{
  "d_model": 256,
  "d_mlp": 1024,
  "decay_fraction": 0.886,
  "steps": 9418
}
Each number is 500 + 40 x the weight over its row's rms, rounded and kept within 0 to 999. Layers, rows and columns count from 0. Numbers have three digits each. The size before them is the row's rms in percent of the matrix's.

# q: layer 5 attention query, 256x256, rms 0.0729, rows 0-31, columns 192-255
# k: layer 5 attention key, 256x256, rms 0.0724, rows 0-31, columns 192-255
# v: layer 5 attention value, 256x256, rms 0.0697, rows 0-14, columns 192-255
# o: layer 5 attention output (transposed), 256x256, rms 0.0444, rows 0-13, columns 192-255
q0 078:546530408571420473525499534463469390467525526467527459489486560499502467533547424507493514462475485595613531460440493478506498419479545555505477561488502569506534470509487504474509516490487465
k0 082:510497442575539486513504507498543485417508457477448515475487449486522497533558538530432521565582476475521420482450468524518532479574523532457531533485548459514536499461584510507515520526437528
q1 062:440494429454477541483475464529513520493500513508429463502496477460546509515503470518512494474524564520506537557447470481456456504417532485507518475504512489523446440505646462505513481441557520
k1 101:528570441609490479587504514391407445470520467472496479515457499522452461549556445512491500536512525547556456520463501542484546486538502568526471566524520460493503534534487548457463579469554481
q2 065:494496519534587461526498574544524502505501525504499431516495488507520508523519540504544545539551496419437509453556462528506557527547513533514470459473505548456475511558526521551547467539526572
k2 075:428512522388518544475486486511516526594478518521538453526488565527546504453464560477524468496374532492505521596499458535491446523502440494524513520487453576493512472557452557505506480498444513
q3 062:532501519517597536549465488487458452470476480480530509498540536568438437474483549527537541486510532492462522454427476527463553515585462499475534501458559527503461541441395454460475545491441547
k3 089:563515548428466544434533514577504515568549512474540538486496466531498492449526517490454504495471469473377520544580489531511483526390535525473555457511485415494560471504560448574455481449530491
q4 062:468489528386485487478524459474578486501566517608509507591519437541561511474438499487516509491494454480438522509492522519484453553540500396535501456455498547491544472449470514501520461530498539
k4 063:491483525411460501479507486505518572557496535495510514498511575469422519526511548556498418505415453523526530469569508456492450517484538514497452500496473445559484443533466490572502466558443476
q5 073:501471531509474458500522385467490544546507494466537534478376486443479564476519570466509513477535471509412521485410493541515481501463557430534502434443454482482566469549406464411439541502481440
k5 079:476492402473469477514492510506482537539544512465512537376549423477435488436634450526507501509577577503505560497511535461508599467547492524546500494611490434539478506506473507451472499505498508
q6 085:486499512460488474482516452453503517511556491535567513501553539434501514476510540507570481474515507497454515490451514455504561500552507465572505486506472494523485425521433493457493524615489565
k6 074:477452519467534436452478474428510514524512487423432507523438470483523530471497460527489535478502486495492451536508482541510472512502448504496550538441536558496492558490531490522451446454506484
q7 077:569528493572525503542494562538498487468471493478523451524534485492454511483423477569548478545463524468489471572583484484557468470499509532458531456488592541538503500531597509547512446509521493
k7 081:478500482532504454502508559525563526477454455479522542506562496491485525479388492467608498499557505525512550526501522540482464520511556540502520554512479510520479519527525534505428492555496493
q8 078:531540584572523527457438469439504480538531525553576469540396429463522502492487529487502487578483544499462422551522554463551438478543455541460542385509544449544525544487511475497494558473471424
k8 074:491514532528559611433462522539447463471477526454513496520480520526567535471448577554554525513531498511455449623498520476498508488473471512596531506470537447412512604488507514511445516475435560
q9 086:482549501572494534523532534520512443439473517445448471497523484559464519535523474501520491491466478497529500494543485525506473482415451544423546477529468473475504539504441468574479451467482473
k9 086:572467473572538485525466518536474423434528509513568496528493501461587515563511486514532515544534541556524488481474489586500429503566537492472466478423518495440484577532555512531439504475493430
q10 084:452562454558468531479565457517509474415509510574547439520485533539534452502511532503503515469452492505530512507468468483529500496453524473540565452477444518502528412451405499520470435500504456
k10 086:488497497533512529535523586533528517480562561506551495465545494491456456532425529511444489491447497506553517576541495505550449517507522468470494496582490446419484521493520477512414455524500526
q11 100:477530508538473515496527536481498507516440468493561436519498525459472536442430515523499482490454539498535494548508514471548487539563489462529491544532464515529492486521534546492555477428505465
k11 101:518507499508523501530553491505499538498530433500627460535507540531529486523492478549499521534437513529562469517454471452443500564515512512506459542547508526588513516507569578541430509459502539
q12 077:422421482524478490490502546484526513455512493495441443537500536551552544554470570471490486504464437494458544502516476493453520501466446470516489529426458533505476489542546499532491486476571511
k12 100:494517518585520488434515528531515519533482476508420568591560578441496494472482504537523507545446490484466505549497436507483494487536510481552547508581438487432502525486509496521457519376458508
q13 110:472557480552485489522519568442496460580456547512479449648514456476469478570520487528470501495474486501517426530474449509450485589457456430519457509491425527520520507452562563487513484506512495
k13 100:538470448588491465474490498434492472438469479537481460538522485438457488519482518478518485528538538429486551509523577458485505449478467502538569513436578464411489525520525489477530477528588494
q14 102:455465508458478509500484407476531579453516525485522493470465495479531506470556536482478527446606577489449554460463470479524522395527509491534474535564523469450462451480391412594556517481475532
k14 110:461534504553490473524484500425525445461481510542545471466526477552544513544535540517545484464512626535522561466513481498470555462503485556498512504482548528514457469542524405529469487566537517
q15 114:482551443585508523557516584467538446479491485537523507587521498474516469517455504504474527470536569547491510593542471540533449441573506542475476542479463507477487547568603503532479490537502546
k15 102:519493503523506540470468385533440458488463537545514495622501544464529414506525553501435513504552546491501443611499471491505511569546538499454512524491509506527525531560573482552500500513497482
q16 117:537372524566571474522487474484550451516503571458479461505464490529524493524545487514482464484453401496530433479472466511487526570521507454459512533446444517513499568470595504464499463461570545
k16 115:487477496496557478570480446513436420452587514453511535427513459596444517479513441454503537506468473510469498432502472540514508522535450471463479448447551565497446565543472520508432522490523508
q17 106:479489556575527574530513513552544520518552553542490487463544558499467508572490492470467496597501424512515486472449517507493474525555484444504476530502497521484480535562572488518506496430458472
k17 112:494527534523573477494505503441536555530473515494495498587456527511540569480449548456596467485468392466474489552450513587531474497495539513537523523551441490515537500435554461508570494506575542
q18 104:462542493484468422539492469409490471499495478465498471533506503475406528514537498513558514525435460521556581522493535589495497507476555494465489544459532468500489498583498505600559539450491525
k18 119:514550485540443500453534515484523469571510546440454542659531538478487482437527498528457470551472496533555470568453500525519496485525490486533559551563498500455517427521555524538506499517444478
q19 103:509496545471556435517542502466463526486494487445510455514529423541489574473503461520509524541530528554491518441562485424452542556505520518491416536472507487503507493506453527542516435462576481
k19 109:474521503448529474535455450478503525562478445480552469467432524514562474512484575528511505475507437492430559451560481519494484531546471519474485452531505548575508531493461484418536459481479570
q20 094:402482464529526524514459536498469460545499520572499460569453596542509442520505549470497557464481463471508517469409488506408456530485478520497492442510489475522506482530501501491516511520503484
k20 114:499438508451478479508478542558518506455544455581454547458557474518496493547511507540498504502536505491497468369458489549481472508428499517472549497454503448541475511429501564482458556484541488
q21 117:490510469480536540470502572539564489557553562498452529628475490481456541508481436521442458465491430543490465497506493521452493516515441407522438551550468520486514493526563571488538434457519499
k21 126:497493472456529540510544475490480455512463485454424529538563552464498488491539466475445511459493493495647488562519465503518486465495498498461524505431512446481417511478449471484478509544490542
q22 090:537493544481469504474444473486437464496514479564571451508477578516457489493463501503502532576532446506513500525490514485479551490468485541558463461461478507534580575430458505477440595532501502
k22 111:495531501460537509464471489571485517467559547492518507501422469478569503530432465539470467535543467528517549537506487494455486479556499496441442484486497474515495432487457433492549518515450578
q23 109:399562503434459551456536543418561541576486484488447488604513495503544525422468539471528500482508518562492590458537479545488493504506437450489466524470523552497513475563588543516582482471508470
k23 097:508531461460494442564463484518435517534471541535568523474543506516509527539436472492474470448463470577494503534458535527524498521566515448402478516533502511471421392561433443494545549531483516
q24 208:516515479562564534465516558490502494543487499435479509649593499466500531502495483479494441485387391496555457520490477520453468567440498473549463549525513482448499556506601599494553452437485513
k24 112:496543550423501544424441497525467499529518492480454523458480422544509543418467479529492473499506495526489478486501490502488521494471535559551514512574472529498515510477457498523538461418456510
q25 103:507511470479535448471464517523481515493518478593565446364531486505466592579480488518527549523556468487453527441527468485527486488511526487455461437502533548511494522450534490517470617483458578
k25 107:495444536475517516509450454473513484534447543556474464506414479517523471501397542499467489521452470487567481412433505474444511525524515414508476521499489531541559524540418535527520488428461489
q26 110:535430536503513440546420484450560416456465461506473494495504476464519528490478497397544561452549591511526434530513503469500468442513536483554565482540549516491458414519482451483539548506508494
k26 111:516512453469494550490478527535446490529531570519440548597610498433461509418516496473521486542475529453518479502433529480546472484458488533530577520510446497470476469468460536544510486454538518
q27 104:459467548452557502482516502502470487561514564523504494561524546517521457528484510485534531508451391496514477481526461497454504446442447567527540554502465531497478500485630551497431518510481520
k27 127:521463495502474562470534532395496507575478512561489467648507535492527421526496504485518493468460472466561408567475473481539524498490425516574621519501464519451525461528458503504507514430529492
q28 097:441473521548472502457435478440506470465578500497562536534557444538481497533459542464517563532511518491512437511498485496493521528486545502602509510477527461475479502507398570476413456479487529
k28 104:535447421437603497517468421523489549463580467494457515385521429540563521471519529485492531453552465472454553467474480470567500484520564507526569472441512466437507494486483547487511446487506522
q29 118:472577469502393503510470515453454488453486472492472479464459510605520537460511518475511486552590506484397511466489418510491505483517500517463533471440550554546417462432510431547434483532507508
k29 121:512508456477495462526524508524520515528492489503526522505478438523503564499494388498434578540538490483409488442477480449455488520469550479480498460500517505478481525538519573506549528414477432
q30 094:532531568528472460506481612552502542502498490566519534484544526495554486485437477420496451488546435583442479476470574498473552510559520469496501469487539532473555566502458436491501484513459499
k30 092:543516484502507575453492486550497471472529528529525531575518493549444490477520613517548536491494535427500503519481484506541452495456568502497531547449510533415573535540475513505510402492432506
q31 117:477458501548561532431497524519500476541527466433483465548556465504484492505528467488503458533437444469533506542504461491520515555487574554487434520491466433471559588520569547571540530472527511
k31 117:552455508585493514468557563493528465553502593547492477529491548499521465504470505546527505570478454485507502602477470437513479519549494503557503468593487497519543496501540466554492539458513418
v0 111:442465469536426487498477470458531507501532501517495468424431423409581453549471521490463466536529476509448495466512484480503429483570507497443467487523496503525440583477554484520462512510441522
o0 106:539497503527538457537466485517492493467481581492487548457564513472514453519494472433473524582453476486534488503538465510544507494486501494435543543560505516508477546475504505536504534508512587
v1 099:530478400518464500483527514451484555493450601479517499549472471495526562506517448489598525480539487453536559550542543436517498477495504491463555494535522543370528440466529405544532505485524540
o1 089:461487494419509485492473497514461499520500417473441494544569462471505547546465487540509474547533509491561518521510513447540546547482457545485531510494540477492440576435513552551463481521516426
v2 101:426520438531458523517488543424595533525534539493567507509521504469485490539500473519420487548452459529491524493492446536481567482453523545550532545521501476457493463494478511521536526433619527
o2 082:449480498436507474451526527468479528479496516480514532574494523465523534461519598517500485471457531547465530549470512464482534471460470530499482520500418499471445469510419435484574492440451497
v3 121:476486484524443528536494541459543479514471487536454483551552542529492531525494448444534501392481351503475503460510459494466540553504484528525563535484476533504461470458561531505481502421541526
o3 100:465532546557429495547529477477503580482507494474537477551505539465518453470464476493532508461525503507484492495481489501507516524475516492425505579504537496512559537449464521520554525427553502
v4 097:535486524553524481522480485532474437517464541510491511515505484511524491444509499571435418446573502501523541451524415550571507517470514411471505509561514446561499510476496544467568455435511460
o4 093:511545552449496537513507497467459522519475442494611481456441473504430477492461475549524507575544485508561457470468460444521531557472440419529496521505595587497538526485484516432544570561533477
v5 110:509501510434606432505498482520500501471477479416441499497467524435507551493439464502448431472467422472479540445537560515514504517550475478481564541485472548524514455504524492475434447591547511
o5 110:427491479544528467424488492535508492416483497500545480519488536500536549479505470462461552453526477456489577534468474508461538505516457460488518467510506494563494470474499525525486540458435504
v6 112:527542500566443473466513529512539490424477500502536489486460495435560478526517504489494485561534512501496493493505535491506485456543543496545488440470461439476546497485467533473521470559570491
o6 098:537472463511477511421521466503574486482566427458460491556483492520478476521427513407536467526502516463494541490461513552508481483476494473464495485541510455495480513587548512460526524481463444
v7 101:504477501523444503483506497520604422577517510532465433480478500493538508535511532511509516519508577510554507500510445511504497461445470523444514485528462440548544468505496504504453498539527501
o7 089:497524475512498516527503513463491496627500534510527471582433520494529517407478479575513450477527586526442513483511490537569475530532448528534482534553505545393495460496478551505580509560559531
v8 098:550485452456492529558515535513413552589456551501469509511490478517500528461524573509552467490464436392475455467521469553523457483428424505476459531425519569485525572560486547504496473485485489
o8 088:502488492474537460472499467454541528556515524498524429418512475450508497500482478571496477525496554469533515541454518584540465541530529483492493483538488524423434544541448523517469441553472501
v9 104:489438494522555478525536542512442513485532504468510549437555455463493491566559464483470513515458510515461502491505447480490541577476510492499473542470492537565451478434482440525445517444495486
o9 085:518580522484496472624548566490476601488496452435495497465486563536472460508523508495559449522496434483470489440504476547559475502546538567499466527489465461479464494522512489536449486557474502
v10 112:530480459526482467519471478486524492487495483530485521497449508509480500488474592473543526593594538552582525546521555450463549546500510461555520519437456446466507524494495581503409536419436417
o10 088:491461463427467548474497490532443500470512494513537395512508516487471485454489467548379499466526537536582540602501486453523518470495529463455477507484515483498502505472431534536549482484579457
v11 103:531455472546476533448463558522501587461527537526487537476447525528467535553540405460474484539499499478473489470585513526526547532527457518482532472474562487473514536493429465546586503487561539
o11 091:482504469518556426522551483475486475517529435520504544381432552509473547442470434458454485575540529537499512474545491500560458474545530493525445517458395500553500417558532490494522501529568450
v12 108:438525545463502579522508530478529575569454471487508514465524479439506472535528492484537456540460467494464488457532469503531497549508446522486480471466513540499535459494460590474513478526516558
o12 101:414486568427580496499516482531522469542522494477480484434532493512508448471507589532453598498495494454554517542471548487463476519504513520494531525522513412425482500550436546455497391483469469
v13 106:529514461477520517479534460505471583521506462535595492432482512441476537503477486457518518446498560502451506431511404499454495521489510515461533534445455561547471538519472534477474576479421438
o13 090:453404488441506517449485403482530504518568502514484557380524507529597535507462505450471495477509491496509464514424485523442574540442527484493510497517561496527539483515516486545487489424525478
v14 100:503504509522506560459518529395453510513497564546460525526530555495557475451511511457445388477538521481458502628518484472565538484535576558529531445503447495543566498447538492510517473459551501